Weights of a small GPT-style language model, trained from scratch on English Wikipedia: tied embeddings, learned residual scales.
Each number is 500 + 40 x the weight over the matrix's rms, rounded and kept within 0 to 999. Layers, rows and columns count from 0. Numbers have three digits each.

# down: layer 11 MLP down (transposed), 1024x384, rms 0.0765, rows 375-396, columns 288-383
# gate: layer 11 MLP gate, 1024x384, rms 0.079, rows 376-396, columns 288-383
# up: layer 11 MLP up, 1024x384, rms 0.079, rows 376-396, columns 288-383
down375:475523450527497549578528485469489452530516505496454477494483443546508494494475544528558491557562453483525562542539485534519518469481513513548553488485496504522565446613530471465518539487502518477528544495522481502427477471517466593483499484468461510488574546532493467409557525423451507510
gate376:468487558512500503536519527491509520495477500478552437486441483404488536524617436550586528442521539437496507472507548480491496479539385488567457466512469500534510480475533525521496556508393558537525512466402505473523494440418530514499520551463435425380473504471484501487423412525497555522
up376:427522523545497457451526556501485543527488510486439480490480420457441362484532574475487495415510490447515517466433480545596534489527427534554542437508499567536584448496545564481543505493585503431580498530505500552485433419566488501600541501585483486506444493508548498513555491543478580480
down376:511563507510410486556436493512512456517488444535507492568484580557496544520515531509505499596465497452434487519462551526464515522464505545500451534546509573566471467458492548520454460445498406538522410447469521482541476438480501448524489428442487480441485476517455603536509497510439528436
gate377:464518447469510459457546564483557526527432549435495590453489526532524515522420503422472496474498478487495499522534514514499606448566504515528580469501523516564451547520567412516508501529531532566520501470486443485505506488542475424453540460449536402485539504488457454505484577517514467526
up377:537520535551524485525458451496504501446497533517512526532501454439502471423544521416465539460447524497521455470518539530505439517543568483405468528574528545476515514507545521485531466459473533541466497475548459460462592448510516531540453508536540483491492536511434532531449507496426452501
down377:588506477498492553557504425556506546430481498511533401495504502481512503560563522573522450554466467493450424555558553472387463458482442521615442515472509468454482473551566519500484551464533494509510548560455557466404437514490546605555491501571510441476433560501467532525489489524540514515
gate378:471490493508498503509499501467543494542483506519516525492517462457478455512510520510507500425429520522441466436502586471530455488533503437412507529510419608548524482484569502484531607498470563558429585493528601440465470514435544529491440471577463415471508405542443473518462519531493435566
up378:477508492409576456496509482523494466533495551474501515480474556494554509461493502502541487524499471480512504518448426555481487495460480536573559513566553520493516490535474474585451462536522607574542536517536453494446539464507469505457544492458504535547465465485432486462525513476502506520
down378:531528489574443578500439513500439558439507463523561430439479494467509500488499514540502508499439481507459489561488559528475465550548503523556430488542568483520480563487463460487511556539481507534572494531507450462496467470515491507454555453525455488539478513527474358532492526494592474548
gate379:505495461517469465538490461471488553514505402534529549571488557535480521442491533464518518513502512444540458529553525563466484480502492512524511443566542528557494517507430523463497476441479452427425476503579548478455445389457519526547439415559501482516464481496522466442451475525547549506
up379:516457515507485489455490522462442419456479459560498513535569480517450491506483497528496514526584598545500534575514497559451544434446522548572509484586486480412516452524454495478535545478495548492513520529515467519486508467507449473471525450519503456440534540548438521515412544520464472539
down379:448485508576541526499482464487528461540499486454550500540499492501424438461525480492481544483477522546497474505473540546492526530561550516564568575554435490484528527460462462433548577449523478481516501472441457477529542456479508516505486517485510406472531547475407603551478483569459511541
gate380:501457565560482468497496498560499499489507453492501478519459570425508516415492428464498451488454502447460512496463519491505463404537569481537529525472512509445474478458521472555505502504442536476404514468468534418465471495523512482505614469504494494504497438485463493520499532503513507547
up380:561504470462466467498531428428453548467492494557454418494460471462584533496461503454534457557425518519468456505541448500443510494475480522456493542466486435502472457546481432462532536431544543512498452524643456480489519517507496490516519459510496493470581488497491488450539445395455413491
down380:583501523510496506493484450449473520469363475486450524501511464438524484527551517537545538468490517452505542431480523581480539495464519538526524466474505507522523418474460450452521546514522514502509494507481525552587491550456422461530505497605468451556508504460467472547500494511472439492
gate381:523455595580475563441380522471600603465525561445518594443527516518471497546515425458515548442451518511411440532486578479492441463447510487534505420429482569553469599567525532561505529477575466534475434472501550504490514456379553431486499508524538480451395505587541428505444474516433526557
up381:547464545600458445409446508476456493557497516492470521459505552503550427489462442455519545476540433620488496550546531480451494511454527540476457456438522566528459547467511495526494622464526574495494463456512519568570499468477392460492439513486507421492401552508455346533464455484472525505
down381:484488447436528556524606485551525465477490470575443422558462500517476505558537583498477489574532429478518540465471499472519512459530487541490534531573540421443475374481493492499482333555439449438497535496470457417477506513615479565514520488470458558562551475473511713534558575508552477472
gate382:488435540465508450438561456474510528453556514523459474534504471510488568419509487443528470485468534436496563459513513487541557553523474480447483540500531512588494504415510526465524537524524546544446497485509569543497497480538471487479471496499572457494479557497453472498505495572552518419
up382:467427519539530542473494471416481467522517491507564554450505496516543590529536511502538433432455528507509488515503539603531497534509456491504513478499432512539599479462450511506527509507539538543519536446470477508566469465527471558526502459497562572435510491519529495446469492520452538446
down382:539478533515527544423461530534464559460570440468458442507517448487442471431547423556464466505494467498505519502430551490531554553560449439483478469518486451491470468494481516485460392448476495501419427490477501545524493443489545486471498519495499503507479552567525477520494521539553549490
gate383:427454505477448566541474476463467466507508507502505523570443516596552521515501518515544502435474508469511476480504490499475524506491583527536552530494547488522496484508479352495564501488475535401495491532509544544477515478535467499458507451546465489504453431455494483537437489575418458475
up383:575520467520489495427523489512553489490479510504517524477554521425494573428518453535488493465508516488414482554443561436492484521439495526542436441539456411413540534529459556485518496520550532520521446590465425530565447504492507548498485551521534492425476518541495504479534575463486423508
down383:495524539435440437509553515417449454434512518476529479563478472479430455486488514497518448542502473454565568494495496580542490456508551562478510485468503524507482539423521494458459599463469477521509507502446459468465487528508499443540577556485477494483519554531548315462486434540574510505
gate384:523443521587473533524541533480412539494466472511496477495485487526473509521495559527536467469528556528452537411447542515512518513505507487502511444516456526492522461468529598485470527540409561461537580450538527451544470442527558536470468456488526425480511529536526514521533483497428542501
up384:515539487510497462587463519601471484496505533537497554502498516479461484485538525541498541472436537488413433506490545516526475527426484521501543548461517564502559515547551485532458478466509479522510494470471493606503507539456514475499533585494511593485530462444496533492476492532515512578
down384:571486543466510457428509442494487495543446499519517511463496509515442522526492442458466568505584490473522496531489501508466456397541537479434491465461519544491522445562480486598519471523486487475487458508446475567448487470547471401510496462509508534496477513466468425423512482467533444461
gate385:463548476519479515471461454509539490504435543449508529579529500531589522484495502548497509431546472487493440429438548552550552537473497538474524522455494462524537521462541460563488531470526502502464499486502449502549471503465477400488525442502522490583446459572511528562510476510554483586
up385:513533588507438522486492448430547453531556488496488483551489449539629517452521521538505494481495433478507521467457492461482495550471532498490481498558537481520496476508489510503510508473500443410466503452437590517524526498506561472490523480482524528590547445543495500468462567432518512481
down385:529504495538476516497483519495484519504431566464459476494504568558512426513513491464503537440499470483574479531574501503586546443525437483461528563506520526495530513524466423494538420485487530496497469561463518520493490481555494477463454536533540547492425510512474472475471513493551410516
gate386:481467519503486535487483519528471506499445533438475494495463488502446436459537482501482482514413509432508493457560507433500481488503458478469440553509501530565478457498518422511455545474432477455463527516559568491514525583499560557526540487445464472445507497508569481434554525525532528524
up386:489507481542493470585484514491534457485523573526429497369524451479510566531530515477543535445504569496467457517451454559490508510448537558526495520488477474509437487481595440481498519516567478531469506569404447459526460517521534497510475554572538543550424531516450466503467519512441404486
down386:490493487472495466518466517517535488497420468519436491480542488486529488496543498468548469490385523518506485530491503521515523533497538493461492500449518510507529551516558523553524496455552534503497510543485450496541467543529499460530466508553575521477425529495400568511391511476462513481
gate387:439486538550487461542515463464465482434454543571517515525527537462521480506522462552540509451491444519490591581548582526517504512467494505585491498578470445563537461481576465445516610517487615517493496466462479543534545515537500469496533506562524459397465498501419430536462463542501486526
up387:480500468491528517423491531503537620430551468545610520545564510499401569479510549466509467561577493472568498540471518505473491522467458550505475475471463517504468504582457442556525483418480433517524462561566479521538522478478497485500437456532522385501515520522435473572439530499552564411
down387:508453490448468609467434528569484512385457511480629435520508477498530538474557554548476542465516534474520466483416544477517438473518508601544482469550505545525475498497499532533405584467526470474455512470520513534520556484526436521533511496460514496533550577511462500499466488474512563498
gate388:486546514538461538540477510517489524475451572523542494540432508438533473423483568509458473395493484521517498424512505518595452500431526523468536531416407427504437485505532481529501514544486499484547460555544504559534511493500533399467482487545486384487452442464535437478466504508492445483
up388:481470510568541528495497541557560568515453428557481522444543520567567443505514554496515475457466593538520470494595492457586440440495471522488500452447568522505531543526560505524552483548504466382511505415493481541495471556526494489403504622550524473499434557487458497488485473538566527518
down388:513504472421493539431556478408475491474501415545482479458546534467565455479433484470517511501567522496491430553504501513546429508505565539525532510570538459476463471438554444557525463445448444482506543420494541572481498503493546515531492524492447560521458522489548432438470549486503486574
gate389:369550536563493449528535548526508507417516459485534590467440459429528459482502529390590536476502532492545439500458549486492487475499499502444483504534496530479462536453526486509454525456471499471450489503545523494525520479513496537498570468516486492519486528503409477480526482562528434391
up389:511502579466526473532490476527411484498475555504579443524492500500443470545490503476469551575540468464482502498530550439475520514490537505462461485469538539517473589435443518473531508554529558517450485528470457497506471614596467530509482503565440544513501473545473498527486394473553494490
down389:441507554491507545512577521415539468509541531562498492518504472443528474561507483495509530487521534578467533509398477493505495546438520533465481451505441594461484576506477505505524403435467482539542431490464516514514517478524477474490436481562489499552487504475480473497505450542501408510
gate390:489452505420489476551479520433535481460517496529496499569482429537557482482488513540557528489472409498506570508410484418503498497537520550474430548485526491516432542467507483516524530497513426469469526464445553492467494439530533504470439513502537564544517447567404457515444405467495510479
up390:543529510580558472473494509555417478494560445465418456490456407540473407505476428491494510521541411493535467531476575493496502532447462526503451567579452495451546515415498498469519504390540527457461548520529495459520520487506488529520509476513535523521489489528537457531565518454467512496
down390:475516461432442483529550441483512478592427475502506571437518511457493427518498483515528451514509456449482476480474516441561437511526490542502512486470490474466462501486550433467496455479561446494584553490435525494545493424508541472487482516565528562487533509575422585430474458495479527554
gate391:474461562551511476489523467492454588466551529406553535514502525459550561495533565440523504490535475508409468562512564463475421467545417474460456548449525477497479454488529567498501547545468484513433545470513531540431518553497523475523504547508557444490416470493501444468450507501516576475
up391:461495425475502554454535454512490520531609502490459522484476518449494380460410504492548454489465532511539514505530477537461421540489582439467600517501497589513532509501541512544465494446587563589574415519509459529546465485539573515522506474541491511480440496499470510498545543533417497497
down391:527461424545479532472534414521453478510464510445512503562575552509503461510473565487520504441524477465491552452475531508500440553480493457506515492455461594471402560437522507502455544527531458527529534461483519548566555543503510486455521437516490475517506433544474492500505521541553492541
gate392:516483449457489440484529509547432504479496457534479489582590467481517419518485544501432570529421498522472518530527569437590499467508520596473490534501513501529510482444514456421529535504484533501547491576479470563491501476553504512532498461525417524522437536529449520512464561495579490526
up392:511525542444490484530529499491490500438498487507484457520516491495467509489531501560517430389473502445479484579535496506499433477511525498521435439513509431500477549543511471532590498579512448504529585413476474512501522515590570561582576450521448522404533440475559508464433469517424565564
down392:493520437475500445517487418475450528553487471524456441558504455576490447423487474526607538537541489502520429467474533482580476490502542524466541527464563522516429496525510424472492557473498583548508468431488535545486459503454501497467482467549489567506480497513480466541513456510433494534
gate393:495467501503521535438499534526422509561509457483520454496418479444499494487461487514436489423531482435544477497590543428497512500433451485491535499546522524530529492437557465561490524506519528511459587429496416490460526508568407495544540571462500516486502428509487441541581506439495469555
up393:514560477460445478527468557571495484489484542513488583490472546524522462461418500462545570522598461519494540542456532612498542467553516528525557521562531510475490497442542491488487485540523465555543440554512430519513467430424471505517504466576498452590536487547471473433452462505515472471
down393:437526537473455484492507466391497505568546492449510529523497527504512483461480519558530517452501559520437509443569531442527488485526465486494473465506471537537461565535553513530490539497502491435523503530447475523509512489552431517493446501516477508449454449564487364393522549439507541509
gate394:518400503595468539563528405478592587492460449490507517449447494532550501497441521579592482445431520480451549420490496491524505527441471529541500562534515552488489524460470545487472542480515571481498480449594522520423512491488520471482455459517499501505438420454445420579528473486524508484
up394:467543418454551580461505507472541394569455525564441500515519493500511492489484554507488476523513465525521503523508548520461523533495493562480546536521461437554455635548468517507497547445467423448423447523516456390533458464515480501471499553511382578574440433504476497495573473539569521522
down394:618462482512466538514490521589579461567508438496463560495461585471536506512503556543447551458488484499452475473506556527504485477544503469560531451490514441534509442573556605523481443536381433491484502496472541501507451454503527490498535476491505486519476481524537454552505522529396497434
gate395:484441557566516483471580505530572470497495479484494499531484521568490534486482493504588543446476447493573462452530473496468523440521542531498542515504453512466487460558496512511531481528544484565488501503499517485508565453542536447496502489506546414511462536470476514457447410456478572429
up395:546539542512481458543485506512595539466515483521554496541570502483387530493476460543500473555459520502532531506552440461469461486509559523489543489467580568493413549483517490550521492494471447463478530460492490544512451533552508460530584509446495468522565503505450481496512420496514498443
down395:514469517521511476402420522476435505489473529475569504484485487475551519523493499518452496552526525496516490516545566563546508478488492504515495514498509512495512587434479439533485536502429478415503511489493458483442477484509484526474543532486467563487452508421612593477518455478505437491
gate396:477469436496468501530573522489485496481518488407514474494412469401512482502482559444526489455553470514433562599522516489512527483499492506495543564521501484516433458462537543400509561478526581525457497438497547487516466472512541526570509541540488429437455446470520462477459578570556478503
up396:464488559486523522431454552527527468495455543511486559479436473559471503497523520453442576472467450458465504550461467511506534509468422542491471399447544441456462495494460489488519461512547517544577526500481446454560522568485506387536415410516484529545507503459482500462449524585456481431
down396:489563479509486420540491447529515511426550514531523476523547528564486550492482506469536542523502523510497465448543516527509500463528446517550580416563469538461439471503434524591469514559520494547541507508509503488455547529534505470438525525527551568549532513450495435556529539482403555477